Each number is 200 + 30 x the weight over the matrix's rms, rounded and kept within 0 to 999. Layers, rows and columns count from 0.

# layer 3 attention query, 128x96, rms 0.242, rows 0-14,32-46,64-78,96-109, columns 0-95
219,194,230,193,199,187,214,201,207,187,190,212,221,214,187,206,192,136,189,200,201,187,188,195,185,129,225,211,207,200,173,217,211,174,170,209,281,214,204,143,220,240,198,193,226,215,219,235,203,216,224,219,184,247,173,227,201,212,201,185,198,231,183,195,195,146,212,150,229,241,217,185,177,189,219,203,215,202,200,200,209,164,223,219,206,171,182,161,237,165,166,244,220,198,217,199
188,206,216,154,165,219,232,145,203,186,196,227,196,221,159,214,179,195,203,194,199,241,224,200,149,165,265,260,189,264,233,173,219,171,159,216,219,169,195,186,213,176,215,205,238,210,192,212,191,187,167,204,177,195,178,172,228,189,223,216,230,248,160,205,205,183,240,167,173,206,163,239,197,212,181,153,196,223,110,125,215,209,205,218,213,222,177,158,230,199,249,253,194,230,220,249
192,224,208,171,254,194,188,211,186,172,203,208,174,213,192,223,268,155,183,232,194,249,203,140,174,224,233,205,222,185,195,196,239,226,179,169,278,146,195,186,177,219,182,237,241,189,208,232,148,180,220,188,182,192,209,187,183,173,214,206,177,208,185,201,199,238,235,209,174,218,171,217,177,239,187,178,220,187,170,177,208,169,224,172,215,194,149,198,196,190,152,200,223,222,197,212
226,192,171,201,185,192,204,123,224,191,191,235,191,232,157,215,242,189,206,184,198,194,159,194,235,211,233,187,235,222,188,225,201,182,181,196,246,222,241,155,228,209,208,215,206,187,210,218,133,269,172,153,178,239,197,231,196,210,184,176,298,233,189,196,166,271,240,151,217,215,163,196,167,185,234,215,187,181,253,186,189,193,218,163,198,151,214,174,220,185,208,211,217,183,239,238
215,196,210,231,231,184,178,206,204,193,202,218,184,201,188,202,196,175,170,184,197,234,225,203,212,218,192,237,191,186,209,217,213,191,206,225,171,171,182,233,201,174,209,146,204,178,162,201,220,243,213,198,179,222,207,191,173,170,205,199,148,180,187,209,215,209,192,229,175,198,191,204,239,220,209,211,198,207,231,186,196,193,165,185,187,185,183,224,176,230,203,218,224,190,187,162
205,237,196,244,223,163,208,271,149,195,209,190,181,217,179,217,213,233,209,238,252,216,154,189,170,217,177,197,209,222,184,195,149,170,231,188,182,221,207,204,170,171,212,161,180,144,179,185,217,173,205,190,237,196,204,170,179,169,243,202,163,146,196,167,225,235,173,236,174,155,220,253,242,237,172,235,208,175,211,216,239,233,170,216,192,198,149,199,152,230,177,146,214,198,180,205
198,224,174,219,161,222,219,210,234,205,195,223,179,181,210,204,233,230,158,194,220,190,187,210,163,202,192,188,210,219,197,192,212,154,215,215,158,165,220,220,172,165,215,190,224,223,166,186,223,195,171,175,180,172,185,147,198,175,173,211,188,162,235,195,211,206,195,252,198,187,158,199,242,200,203,192,248,199,193,219,222,209,176,179,203,211,178,229,183,229,227,212,161,250,191,226
209,183,219,176,218,214,151,199,201,193,221,196,194,230,255,163,214,205,182,173,169,230,222,263,219,219,180,193,182,201,219,143,176,194,216,154,179,174,211,221,206,244,212,210,159,179,199,178,254,181,197,181,220,164,208,236,181,214,221,217,168,205,177,213,198,169,185,209,236,206,209,223,248,193,203,159,200,148,193,227,194,171,195,236,216,211,250,191,188,136,179,221,166,201,217,183
160,187,174,243,248,214,208,247,216,218,200,180,202,198,195,189,168,189,230,162,191,162,192,247,228,188,163,159,231,187,186,214,203,203,198,151,209,206,155,225,177,209,183,173,164,219,194,191,216,194,215,209,209,217,194,173,175,228,203,229,175,186,232,201,182,150,186,219,176,207,223,224,179,218,193,219,203,202,194,210,195,216,182,200,181,192,198,216,195,214,243,185,215,212,184,179
170,224,193,193,216,194,212,168,200,245,210,188,201,244,186,208,211,204,222,174,215,186,231,176,214,220,216,204,178,238,204,176,203,184,180,191,231,207,209,173,208,167,208,178,234,198,200,237,175,208,214,222,144,207,168,164,224,226,169,192,257,261,194,218,170,181,237,147,141,218,187,159,135,254,210,214,157,226,198,155,164,187,203,208,208,205,189,147,209,182,226,201,242,190,234,237
195,157,225,223,221,199,186,245,169,193,221,217,184,207,170,195,204,164,197,242,201,224,227,220,228,212,199,182,225,224,221,219,178,215,244,214,219,192,212,228,163,191,252,196,203,176,163,182,181,223,207,195,165,212,177,161,181,176,195,198,158,162,205,225,216,197,201,240,145,193,240,204,202,180,212,197,221,144,220,209,226,188,181,218,226,184,227,230,152,192,206,214,205,159,217,158
187,201,209,229,234,187,158,202,152,175,211,167,211,211,237,212,178,174,186,220,207,169,210,220,196,169,232,140,186,180,194,194,182,202,226,201,186,204,206,205,202,157,180,205,199,201,214,198,181,179,226,234,191,184,176,194,206,223,199,176,227,199,256,206,219,194,179,199,238,170,229,215,252,195,184,204,217,174,207,244,218,209,192,241,208,188,181,220,192,167,156,177,193,202,217,175
161,195,186,183,222,241,242,193,176,195,192,204,226,237,217,213,165,165,216,185,179,189,229,215,178,187,193,162,189,231,152,154,203,191,174,179,214,199,198,171,197,173,181,210,225,195,207,210,184,217,212,173,187,232,187,180,212,207,213,238,201,231,177,229,173,185,245,182,203,197,181,189,227,211,191,163,212,206,204,185,171,164,204,177,216,194,193,153,240,151,230,222,206,227,195,246
173,176,213,150,163,197,245,164,175,192,212,194,158,170,180,211,173,249,199,211,182,208,167,199,172,211,217,233,165,210,225,218,221,204,201,263,185,192,228,231,198,155,233,230,200,225,188,208,155,217,208,179,224,200,185,202,161,192,223,200,210,222,173,216,196,213,193,204,256,178,170,251,187,154,227,181,244,197,183,181,192,198,209,157,220,200,219,206,207,215,222,198,193,206,181,217
240,202,203,201,195,161,179,170,204,257,196,218,134,195,224,213,234,226,189,130,192,186,221,180,171,241,195,210,252,184,160,225,155,155,205,231,184,181,220,250,200,209,189,172,227,211,187,225,176,219,197,184,222,179,189,169,212,156,185,187,230,192,214,265,158,196,221,212,189,192,220,246,219,212,188,162,187,181,198,191,206,187,227,203,207,178,151,212,213,216,185,231,205,232,225,232
251,207,217,171,207,162,192,191,165,199,172,188,206,178,211,210,210,214,211,258,187,222,249,189,199,225,198,225,226,168,219,197,195,212,215,159,173,187,222,205,221,191,201,263,177,162,210,174,237,229,175,171,193,178,283,145,168,183,288,185,126,191,230,215,147,204,179,203,195,229,223,232,207,186,197,243,194,194,178,152,219,212,215,236,221,261,170,228,156,215,201,215,219,193,187,182
127,179,140,198,257,205,230,140,255,215,176,222,270,184,182,224,175,204,207,183,195,273,166,234,321,154,241,155,228,207,226,213,250,152,192,218,244,212,192,204,220,242,211,179,223,172,210,221,224,247,162,219,182,260,173,274,232,221,197,176,231,250,220,214,217,134,225,140,188,228,195,153,188,173,209,243,119,182,191,198,197,231,220,177,154,155,177,164,245,130,168,198,216,198,196,194
158,208,230,200,155,236,192,220,207,259,157,175,241,129,161,195,218,211,160,220,247,328,189,163,237,210,194,183,232,201,219,189,188,198,172,244,219,146,207,192,168,229,232,190,249,219,203,232,207,220,225,178,213,224,212,239,177,258,243,238,189,210,192,210,226,155,202,194,171,223,234,205,181,166,188,228,180,226,187,187,129,196,202,63,216,223,220,161,207,217,173,176,174,195,199,208
173,146,248,179,237,197,197,177,233,182,177,156,166,180,195,218,221,180,229,196,195,174,203,131,157,181,219,268,190,197,223,166,150,169,194,201,222,193,210,241,200,216,168,178,199,239,224,225,114,191,205,219,171,233,189,239,169,168,152,192,210,210,196,219,181,228,252,213,216,198,208,201,198,209,217,133,180,202,193,182,223,191,169,208,234,133,204,224,203,212,190,255,237,225,250,218
233,212,182,214,245,204,258,223,193,226,184,204,230,203,257,192,148,209,225,244,182,180,182,222,148,171,171,172,189,207,178,194,223,149,204,187,199,181,173,178,185,175,140,220,243,213,246,204,281,178,188,230,206,245,212,184,187,209,211,191,190,198,182,185,251,154,186,210,210,212,179,171,187,176,161,233,231,199,176,213,227,209,179,214,159,250,199,195,198,215,205,196,230,217,181,228
233,196,195,198,240,207,212,249,176,221,191,166,182,109,232,224,230,283,235,283,185,199,179,244,268,185,165,173,181,182,233,250,199,204,200,140,178,223,239,294,216,217,156,127,146,201,234,182,270,187,154,239,185,238,193,142,183,216,231,219,169,166,198,204,182,173,112,215,194,262,239,163,160,145,235,302,125,147,221,214,193,211,185,117,181,172,149,224,164,247,251,238,175,207,204,175
172,188,191,223,163,199,187,182,259,154,177,265,217,238,223,188,124,170,237,169,198,205,216,197,247,125,198,132,171,225,178,176,174,205,188,255,278,200,191,183,180,220,193,218,249,240,185,191,221,219,210,214,226,225,216,223,203,207,222,158,232,231,217,173,248,181,193,180,191,223,262,172,249,225,184,202,216,227,145,210,213,231,196,171,202,211,190,159,238,177,168,160,179,200,190,169
212,194,201,161,185,173,179,229,218,229,234,209,167,136,242,211,188,145,216,196,182,175,202,228,187,215,166,189,226,239,206,207,209,191,184,138,193,158,234,195,200,168,145,184,180,198,260,200,222,199,177,245,250,230,229,141,229,200,268,205,181,197,211,201,115,188,192,204,227,211,176,192,195,196,223,237,218,183,213,194,218,167,213,165,194,206,185,187,204,201,193,224,194,212,234,217
229,184,242,254,191,155,150,226,149,319,218,197,187,204,224,157,168,211,204,223,229,199,213,187,224,221,172,161,200,176,282,244,164,146,175,203,184,184,224,266,168,164,199,195,227,202,198,209,199,206,198,218,162,212,161,145,187,182,190,192,184,188,225,219,184,180,187,199,180,219,236,241,135,241,176,244,230,176,198,201,222,196,175,194,224,174,191,218,202,234,195,147,195,220,214,213
168,215,204,179,279,244,229,153,183,155,231,210,268,167,186,161,176,223,256,205,185,237,229,266,239,135,207,195,179,162,202,207,186,187,168,244,189,173,157,251,247,239,199,180,180,169,210,199,228,230,178,224,165,168,195,318,244,290,233,152,188,232,215,191,230,186,208,154,179,196,251,183,193,204,210,251,140,191,204,257,216,204,149,208,220,206,218,161,187,209,206,192,228,215,157,179
203,190,217,151,219,190,259,250,164,179,218,201,189,183,247,181,165,205,214,251,202,195,233,213,147,192,196,196,161,246,222,247,195,152,196,216,156,192,238,205,197,138,207,216,255,195,201,207,266,173,178,185,237,183,207,157,184,216,254,186,203,171,178,162,155,173,232,221,207,181,143,245,179,168,182,244,215,179,242,225,210,181,206,191,188,235,273,209,180,262,242,185,181,234,191,208
254,251,202,162,188,195,181,222,163,194,141,155,188,210,195,199,217,224,218,225,264,200,219,198,176,217,161,157,201,201,244,171,182,206,221,189,134,190,261,192,221,200,189,227,158,188,201,194,241,84,187,140,180,203,263,118,186,202,252,225,158,171,214,207,216,236,136,229,188,163,171,282,170,171,207,180,219,175,215,222,218,237,171,205,214,270,195,228,187,262,203,220,132,229,165,242
223,183,189,158,201,138,227,236,190,199,188,212,231,137,236,141,201,172,194,221,150,154,210,209,196,234,203,205,165,213,215,241,204,176,189,168,120,159,206,269,191,156,190,182,178,260,234,207,173,145,217,221,206,211,162,213,175,181,235,236,220,182,196,214,125,201,218,222,214,198,169,189,163,198,169,275,178,200,154,185,226,194,170,173,200,206,230,229,182,244,229,181,180,274,193,175
158,189,199,157,167,188,174,194,266,202,201,207,204,183,204,273,190,191,215,191,200,125,170,183,161,210,185,196,219,174,190,221,263,186,183,191,166,192,192,177,207,153,137,143,252,282,232,231,224,187,175,203,242,215,146,245,251,170,187,196,254,198,201,174,195,170,213,216,248,191,166,166,270,189,217,204,239,201,194,182,152,189,233,195,203,149,195,202,209,226,173,222,210,225,236,218
196,169,193,197,228,189,225,225,203,191,192,175,204,150,211,192,162,184,192,201,157,200,186,222,215,160,167,267,192,199,215,236,205,228,210,176,259,207,214,192,231,210,176,193,169,231,190,208,145,240,238,230,201,245,151,205,201,227,258,206,210,209,182,228,198,127,179,173,200,209,210,141,199,193,200,202,170,189,236,181,227,212,222,183,179,123,228,196,221,158,202,206,226,161,214,220
211,223,173,200,160,174,220,202,236,192,215,232,221,226,223,201,206,188,178,191,180,218,245,211,249,170,158,196,192,215,199,184,189,210,199,227,233,219,235,174,193,146,226,227,230,226,167,199,198,247,210,246,173,194,208,187,199,207,167,178,230,217,164,201,140,211,191,179,188,229,166,215,124,215,184,206,213,198,193,165,144,220,213,191,200,221,183,192,190,165,230,197,236,174,240,222
168,215,175,149,226,157,227,151,185,204,192,185,176,192,147,213,206,176,170,174,197,251,203,221,150,174,225,212,230,204,231,215,214,144,193,206,234,173,217,191,241,218,196,235,236,224,228,226,192,185,186,195,172,261,221,197,196,222,225,198,199,239,163,184,207,152,219,170,209,176,172,210,210,186,236,136,209,188,183,190,254,235,157,221,181,210,181,207,231,143,213,241,185,239,161,201
172,264,184,159,187,185,228,182,202,210,219,254,155,196,215,189,179,226,186,234,125,228,239,200,242,231,186,185,147,227,207,179,205,227,197,241,145,196,200,255,224,201,151,180,212,233,244,193,250,138,124,186,193,244,256,163,158,197,249,226,168,195,197,199,226,265,207,218,183,167,142,221,205,186,204,157,180,196,230,232,152,183,168,106,155,190,184,218,166,213,217,222,193,251,189,196
213,196,229,246,174,182,223,186,165,198,210,215,201,248,119,150,253,183,192,245,225,237,157,178,188,214,256,206,189,189,223,154,159,172,186,205,188,153,228,219,201,227,155,180,200,219,206,210,217,207,196,218,195,212,183,244,215,194,203,172,210,206,202,173,186,196,234,212,210,197,220,202,199,194,151,235,204,182,182,158,205,172,227,164,238,222,235,170,181,218,194,156,211,213,196,208
158,147,230,196,193,210,175,177,185,205,180,263,215,192,250,208,140,162,168,151,159,160,229,233,268,185,155,172,139,254,173,168,219,234,188,247,249,151,151,230,170,212,200,223,272,167,208,185,161,221,206,251,202,220,240,249,152,199,222,229,201,211,148,196,223,223,241,206,258,191,196,233,199,216,238,179,205,175,241,162,155,193,253,125,198,182,238,166,218,158,210,308,247,177,192,190
193,247,176,291,167,242,138,212,210,194,216,217,139,152,146,220,220,198,220,215,200,191,166,189,234,256,179,243,231,153,197,191,148,204,228,185,197,188,228,205,172,241,183,200,104,197,198,200,166,131,233,208,178,158,147,234,164,235,192,201,127,151,214,194,206,221,161,233,162,206,217,207,240,253,145,232,186,191,223,213,214,213,144,237,232,204,186,215,150,221,176,195,205,175,257,208
134,176,201,144,190,260,236,204,175,193,229,226,247,220,228,189,197,189,177,202,160,180,200,218,142,242,192,203,228,235,204,208,268,192,187,199,189,184,196,185,220,178,216,203,218,189,212,188,178,237,226,188,200,231,182,191,222,197,228,230,155,227,228,226,182,161,230,162,220,263,237,211,256,171,189,187,173,206,192,160,203,190,236,213,227,185,170,145,219,110,195,205,180,177,211,238
189,197,238,214,174,253,139,220,242,210,217,196,157,172,277,161,180,177,197,147,187,195,210,217,91,215,150,182,224,162,143,96,148,220,201,168,165,151,215,164,189,185,222,205,170,189,201,204,205,185,236,226,240,162,172,202,170,119,217,211,156,203,207,256,247,213,186,214,226,204,245,217,313,244,187,152,286,199,177,240,219,153,138,239,227,182,174,200,208,190,221,202,152,220,217,219
198,179,154,214,169,231,208,191,237,192,198,195,191,200,211,199,213,204,231,165,127,181,217,211,182,148,199,213,232,218,235,234,192,177,161,200,227,216,232,236,231,223,129,196,187,221,169,217,198,223,170,192,229,188,194,212,201,190,194,168,215,233,200,180,182,191,188,158,216,255,256,222,140,189,169,195,256,220,152,210,235,200,218,167,183,191,203,186,222,226,225,201,202,242,209,204
185,205,207,256,194,185,148,168,191,213,248,215,180,262,200,214,228,232,174,170,203,179,188,208,227,184,218,199,187,223,255,205,199,211,226,220,243,200,199,180,233,207,206,205,169,160,156,167,229,206,199,192,177,193,163,175,198,207,192,170,190,215,225,163,221,167,192,195,201,220,248,176,242,194,234,199,222,211,221,222,172,235,203,227,218,205,153,187,193,159,226,217,177,150,177,164
214,197,279,283,167,218,202,278,250,259,215,224,215,239,259,159,161,187,192,182,195,277,258,189,221,213,192,130,187,188,167,188,213,235,236,223,222,142,154,180,179,200,240,153,215,194,162,187,206,166,219,215,175,165,211,236,171,194,154,224,142,153,229,174,264,193,172,235,140,188,229,217,231,197,211,217,167,173,234,221,134,189,175,202,204,207,220,230,156,240,207,160,176,167,206,110
202,246,152,189,169,210,187,181,231,159,215,253,199,243,219,190,249,179,176,182,203,145,226,188,194,230,233,188,167,218,167,199,211,204,222,204,189,219,252,175,179,196,220,201,143,178,171,201,173,166,202,179,220,172,188,183,204,155,227,229,222,199,203,211,176,226,192,213,201,201,166,214,243,194,173,174,247,187,170,212,178,211,201,235,200,250,214,201,191,158,204,183,141,227,224,180
209,234,210,234,235,206,200,139,219,187,226,210,208,206,229,236,190,144,228,211,177,217,221,209,155,176,287,208,204,172,177,188,279,124,159,198,213,202,167,222,216,179,158,171,208,235,198,223,196,220,208,176,173,218,202,238,190,213,203,194,191,238,160,226,186,181,222,148,218,256,244,187,230,176,184,212,191,231,150,173,201,143,218,207,192,151,174,175,259,185,219,235,160,231,201,233
190,237,156,150,199,211,215,212,227,171,179,204,174,180,207,167,185,174,219,207,219,220,204,230,171,194,192,196,209,196,218,220,191,163,190,224,160,239,209,192,216,247,207,220,210,237,205,234,181,184,192,213,246,191,170,190,218,167,197,217,248,225,219,159,196,256,173,205,205,197,175,160,188,170,167,175,209,193,153,191,174,195,174,234,184,204,231,196,192,225,195,173,209,233,220,237
200,185,214,189,262,186,217,198,182,148,195,197,190,239,250,171,239,171,209,191,170,225,211,179,153,184,230,217,293,152,152,211,209,159,179,204,208,191,212,166,209,205,217,215,139,207,197,241,158,224,230,203,268,200,170,248,202,211,187,184,199,230,182,229,210,170,225,156,225,238,250,173,195,158,197,168,236,212,160,194,187,172,186,179,215,175,215,201,242,129,145,217,191,210,187,194
222,194,217,193,207,215,171,241,184,224,169,194,240,183,178,163,152,173,144,204,181,211,203,217,212,184,200,218,197,229,201,213,240,259,216,190,200,155,147,232,220,240,264,228,195,201,211,204,166,229,255,151,185,157,303,192,174,168,195,206,215,184,236,136,197,215,187,196,196,181,168,184,199,175,248,215,163,201,205,192,175,194,164,223,175,119,222,246,215,209,214,250,220,175,206,207
155,199,109,226,204,206,204,111,278,237,137,217,274,127,175,258,120,171,222,141,143,301,125,264,295,180,270,238,205,207,245,171,245,191,135,199,179,259,193,170,195,244,211,169,224,214,194,253,176,300,179,195,215,216,221,280,199,273,223,178,199,265,238,158,179,194,248,138,191,230,222,189,194,237,109,204,136,266,120,137,201,196,170,196,172,224,183,152,278,80,183,210,201,268,239,217
149,219,200,202,184,212,242,190,206,182,196,206,193,186,186,189,168,180,220,159,185,203,178,201,153,190,234,198,192,183,216,186,210,176,171,197,204,191,179,156,194,189,204,182,193,243,222,242,173,217,211,192,212,215,163,236,206,223,221,205,198,241,218,219,173,191,222,166,240,207,232,222,216,209,161,182,203,221,184,211,212,177,154,159,197,233,196,161,249,196,178,224,199,228,204,211
207,175,190,247,258,181,185,190,181,219,174,181,207,142,168,175,226,163,247,214,160,214,141,183,152,196,205,229,195,213,240,245,156,125,127,171,214,168,185,262,213,186,183,175,172,253,225,254,228,205,154,208,206,202,223,290,201,214,203,156,220,242,227,192,178,195,227,170,186,248,236,231,136,238,183,205,260,238,196,166,215,205,164,232,240,214,205,189,227,236,195,220,223,234,239,196
186,181,230,175,229,216,190,214,190,186,213,199,232,177,223,172,183,237,195,216,150,195,248,217,226,213,215,206,218,200,190,193,218,183,221,217,202,245,137,224,201,186,218,131,202,228,172,210,211,200,239,214,207,149,212,228,168,199,125,216,221,186,196,205,276,174,191,212,261,192,239,218,205,155,208,234,161,197,135,188,150,174,240,185,159,156,202,217,198,176,227,235,207,162,195,181
231,184,226,128,198,214,189,184,170,145,213,166,131,162,184,230,258,218,240,251,238,121,215,234,238,138,163,204,262,163,170,198,165,233,223,235,201,145,246,254,216,183,166,214,185,154,211,182,232,174,204,210,188,154,169,163,193,189,228,204,169,161,190,220,200,208,186,238,165,200,192,196,188,189,174,230,247,178,235,256,155,203,202,124,196,156,187,263,153,238,214,172,219,236,151,176
160,205,239,174,226,185,236,202,188,171,200,228,253,203,277,138,166,189,205,185,183,205,281,171,189,134,168,141,143,206,152,182,193,244,230,215,181,154,204,172,166,195,234,214,248,223,199,194,239,215,215,242,158,188,188,227,193,203,201,217,201,208,214,167,221,115,198,203,237,203,204,195,240,196,134,242,202,214,131,220,198,220,213,163,204,180,175,184,199,191,217,141,217,212,200,183
230,245,178,200,173,144,245,219,233,193,222,189,228,245,258,175,257,213,176,228,204,202,245,169,245,200,150,159,199,209,139,204,159,223,199,126,162,183,199,196,188,164,202,228,183,194,198,171,221,179,205,193,223,162,205,209,216,217,220,231,163,193,186,205,186,187,194,211,190,223,215,223,157,205,181,265,185,185,216,188,175,173,241,179,183,218,199,184,165,200,215,189,192,236,192,184
255,183,210,208,219,202,196,222,189,210,261,195,218,206,263,154,169,249,170,236,202,238,246,247,253,201,154,198,187,135,211,228,170,206,205,215,161,174,239,220,224,194,164,236,237,170,156,160,236,218,192,208,241,159,218,192,213,188,203,210,173,193,228,172,169,189,179,204,192,192,249,169,185,181,216,279,228,133,241,222,171,179,213,156,181,200,225,216,163,213,234,138,191,213,163,185
162,202,185,259,205,200,166,183,166,237,187,182,236,123,157,186,164,187,214,227,136,158,160,249,219,178,195,144,221,256,243,247,194,194,178,210,241,245,202,222,187,213,198,150,230,160,215,201,204,231,167,215,219,208,235,219,201,236,202,190,204,224,250,162,222,183,240,162,252,212,292,223,210,181,183,225,196,155,185,207,230,206,189,155,213,162,179,155,246,163,158,205,220,220,209,193
180,159,227,214,222,223,236,289,156,165,247,209,204,227,266,166,140,181,186,226,213,141,244,232,156,185,138,130,169,225,201,204,187,219,228,165,182,89,189,149,178,134,213,257,212,150,204,162,247,197,194,227,207,187,179,216,194,188,253,229,150,137,191,172,200,198,190,246,186,172,171,249,201,187,183,232,284,147,315,241,238,214,239,195,210,258,262,202,146,232,237,159,188,174,197,165
195,175,220,210,211,162,213,212,177,179,192,185,165,200,196,154,221,191,212,216,178,164,220,172,210,209,188,199,198,225,206,212,206,201,223,203,225,210,211,215,182,213,224,144,187,172,221,196,142,208,222,191,199,259,151,156,190,177,204,194,172,199,192,285,200,207,188,197,221,163,209,190,228,185,217,190,182,184,218,189,221,216,263,224,247,217,160,207,206,163,181,214,217,180,218,208
188,216,164,216,225,138,213,156,193,241,179,182,212,145,172,229,157,204,209,230,221,158,169,172,171,194,251,185,224,249,280,256,192,126,168,207,210,229,223,201,216,195,144,178,233,224,206,235,178,160,167,200,182,274,251,192,188,226,244,179,228,229,225,186,177,204,239,189,229,195,185,233,179,172,219,202,220,189,177,162,212,202,202,186,180,218,207,175,222,224,202,202,204,218,176,222
159,183,228,181,130,217,164,188,191,176,199,199,173,186,199,238,159,157,200,166,166,200,200,159,189,250,223,219,190,187,187,183,266,221,176,182,199,235,192,156,204,173,193,189,221,252,190,239,206,158,220,183,237,160,127,204,212,210,228,201,235,210,203,242,200,142,232,192,217,229,285,168,258,219,199,204,225,227,148,180,178,191,192,204,244,172,157,187,223,213,236,212,160,197,201,222
# layer 3 attention key, 32x96, rms 0.217, rows 0-13, columns 0-95
236,220,207,226,185,208,193,215,190,217,125,165,198,188,195,189,207,197,213,186,160,198,212,191,149,207,233,118,284,217,174,186,166,253,193,153,186,223,218,203,196,199,195,209,197,194,215,230,180,159,218,177,225,193,165,179,193,205,244,181,213,205,219,183,215,205,188,170,178,198,232,209,257,217,172,201,205,206,235,259,230,256,174,232,254,189,191,177,245,217,124,164,185,190,175,169
211,182,183,189,183,138,233,132,140,176,205,303,200,269,180,160,260,243,161,226,201,181,270,180,208,198,159,173,151,173,191,217,169,216,262,164,203,162,199,207,239,193,196,228,252,230,251,232,203,219,204,193,196,214,234,194,245,145,233,166,205,201,218,183,241,173,212,197,175,204,180,163,175,184,222,210,135,172,185,201,244,253,230,239,209,191,143,177,162,212,140,233,197,216,187,202
165,198,194,193,217,210,220,164,161,144,225,207,206,252,145,217,254,180,210,212,182,148,231,230,219,199,234,208,226,170,189,232,256,181,199,173,207,258,195,209,221,230,168,190,219,274,181,220,218,206,209,161,166,182,212,208,202,219,187,204,200,179,183,176,202,139,170,182,223,235,190,193,182,169,196,215,158,185,165,222,215,179,217,190,205,199,206,194,189,174,199,207,202,229,193,226
250,200,177,237,223,214,188,174,255,275,190,233,166,174,204,188,191,152,207,207,176,214,202,206,231,219,204,191,239,188,208,150,215,222,211,172,195,189,228,230,211,235,168,229,189,211,152,211,197,218,206,174,151,133,199,193,185,184,129,207,202,209,179,212,191,196,190,190,135,236,183,176,192,210,165,179,192,184,186,214,199,232,188,218,185,145,233,223,209,188,201,179,298,220,230,227
237,220,167,203,188,162,203,201,206,181,158,191,176,160,194,198,214,145,199,147,210,124,210,189,234,195,198,185,195,241,196,212,163,238,180,179,202,207,182,169,187,196,217,180,181,187,181,205,182,236,231,227,206,229,261,246,236,212,211,220,186,173,156,191,228,179,198,206,187,217,257,169,181,214,225,206,176,233,225,200,248,200,171,230,217,205,166,183,196,181,205,188,138,211,218,186
275,217,274,216,181,232,177,237,209,250,224,171,188,234,137,260,215,194,168,235,224,189,189,210,144,198,256,163,215,257,262,194,204,214,206,261,198,194,235,201,189,195,209,168,189,156,198,190,205,210,149,226,189,127,237,127,172,199,178,165,220,191,174,197,183,237,140,173,210,130,234,208,202,172,245,181,177,214,163,158,209,143,172,161,205,227,272,179,157,250,253,194,187,181,245,201
203,229,236,172,192,185,196,145,220,187,233,250,197,181,205,221,226,212,214,181,200,159,198,204,205,243,179,231,166,217,200,230,165,156,242,195,215,168,190,167,203,131,184,147,176,189,191,219,206,189,235,179,207,228,240,228,167,197,181,257,185,172,172,178,271,218,188,224,285,152,172,225,248,222,215,241,150,194,186,249,190,189,226,213,189,198,132,137,180,168,193,248,217,182,223,199
190,186,217,200,264,174,176,214,149,229,195,210,206,183,196,205,134,178,189,191,159,198,238,220,193,160,254,228,169,221,217,169,184,198,161,260,231,193,214,162,186,173,200,186,239,233,150,190,225,191,181,192,268,204,219,222,196,181,224,179,195,186,200,209,206,209,189,179,185,180,139,204,234,234,226,101,190,161,248,213,252,197,179,238,210,221,245,180,209,214,232,216,218,174,178,182
210,185,226,239,205,211,174,199,217,208,215,161,233,188,208,210,144,236,204,177,237,228,270,218,165,195,227,177,224,193,207,176,195,175,226,175,194,186,183,158,201,160,209,187,184,154,248,198,214,160,211,190,245,154,227,181,199,220,156,200,200,215,192,206,243,180,263,165,254,168,208,184,211,205,218,136,183,202,210,242,146,133,198,209,175,205,230,195,223,195,226,218,169,144,217,147
192,154,234,143,181,191,188,217,198,224,229,221,172,253,213,159,231,182,186,191,170,175,215,200,224,226,185,137,191,214,186,122,176,193,225,206,217,211,185,198,231,218,206,185,237,199,242,212,195,230,239,197,236,146,263,192,228,167,188,169,246,165,188,201,195,203,235,211,170,204,189,208,141,206,182,260,188,228,102,224,181,200,261,212,206,195,207,177,177,184,204,196,189,159,195,173
189,189,215,226,258,200,147,243,217,219,212,166,235,123,132,210,195,127,208,194,168,215,202,194,155,230,223,241,223,246,214,239,157,150,143,237,155,228,223,216,167,217,250,163,246,184,176,220,216,175,194,222,182,215,184,225,162,160,183,210,186,190,157,203,202,188,246,222,219,227,202,244,192,209,169,204,227,200,149,228,177,145,203,220,188,189,259,208,175,194,172,207,185,193,246,187
196,226,202,198,197,208,180,242,171,225,190,169,191,188,175,232,234,209,228,195,178,198,179,206,160,212,189,181,216,151,238,167,178,200,147,175,206,226,209,183,187,152,223,223,178,222,171,221,223,183,211,236,229,172,209,162,171,249,239,200,166,212,264,199,172,197,171,165,151,220,199,242,211,241,214,193,210,234,248,222,181,192,153,239,199,222,244,197,170,190,211,172,178,162,197,235
240,234,183,152,218,159,220,251,228,154,198,240,217,178,158,145,198,248,197,189,189,151,221,230,218,177,236,172,249,190,220,152,134,195,240,202,181,212,212,170,182,226,255,248,168,215,184,241,220,178,229,222,266,195,217,199,168,203,159,210,159,224,231,207,224,191,213,166,160,142,225,226,182,205,151,166,180,190,142,181,178,266,227,202,168,220,206,186,204,168,156,201,227,223,186,208
194,188,164,239,218,155,228,189,173,237,242,217,228,246,147,183,223,196,190,192,209,143,181,195,209,214,192,191,182,193,222,218,238,223,143,139,236,207,192,209,189,187,217,253,192,200,162,223,177,236,205,185,161,270,202,247,201,209,182,201,194,223,204,166,195,203,218,187,215,173,172,176,188,217,232,149,198,151,187,181,247,225,189,172,191,195,190,236,198,183,197,164,257,231,186,231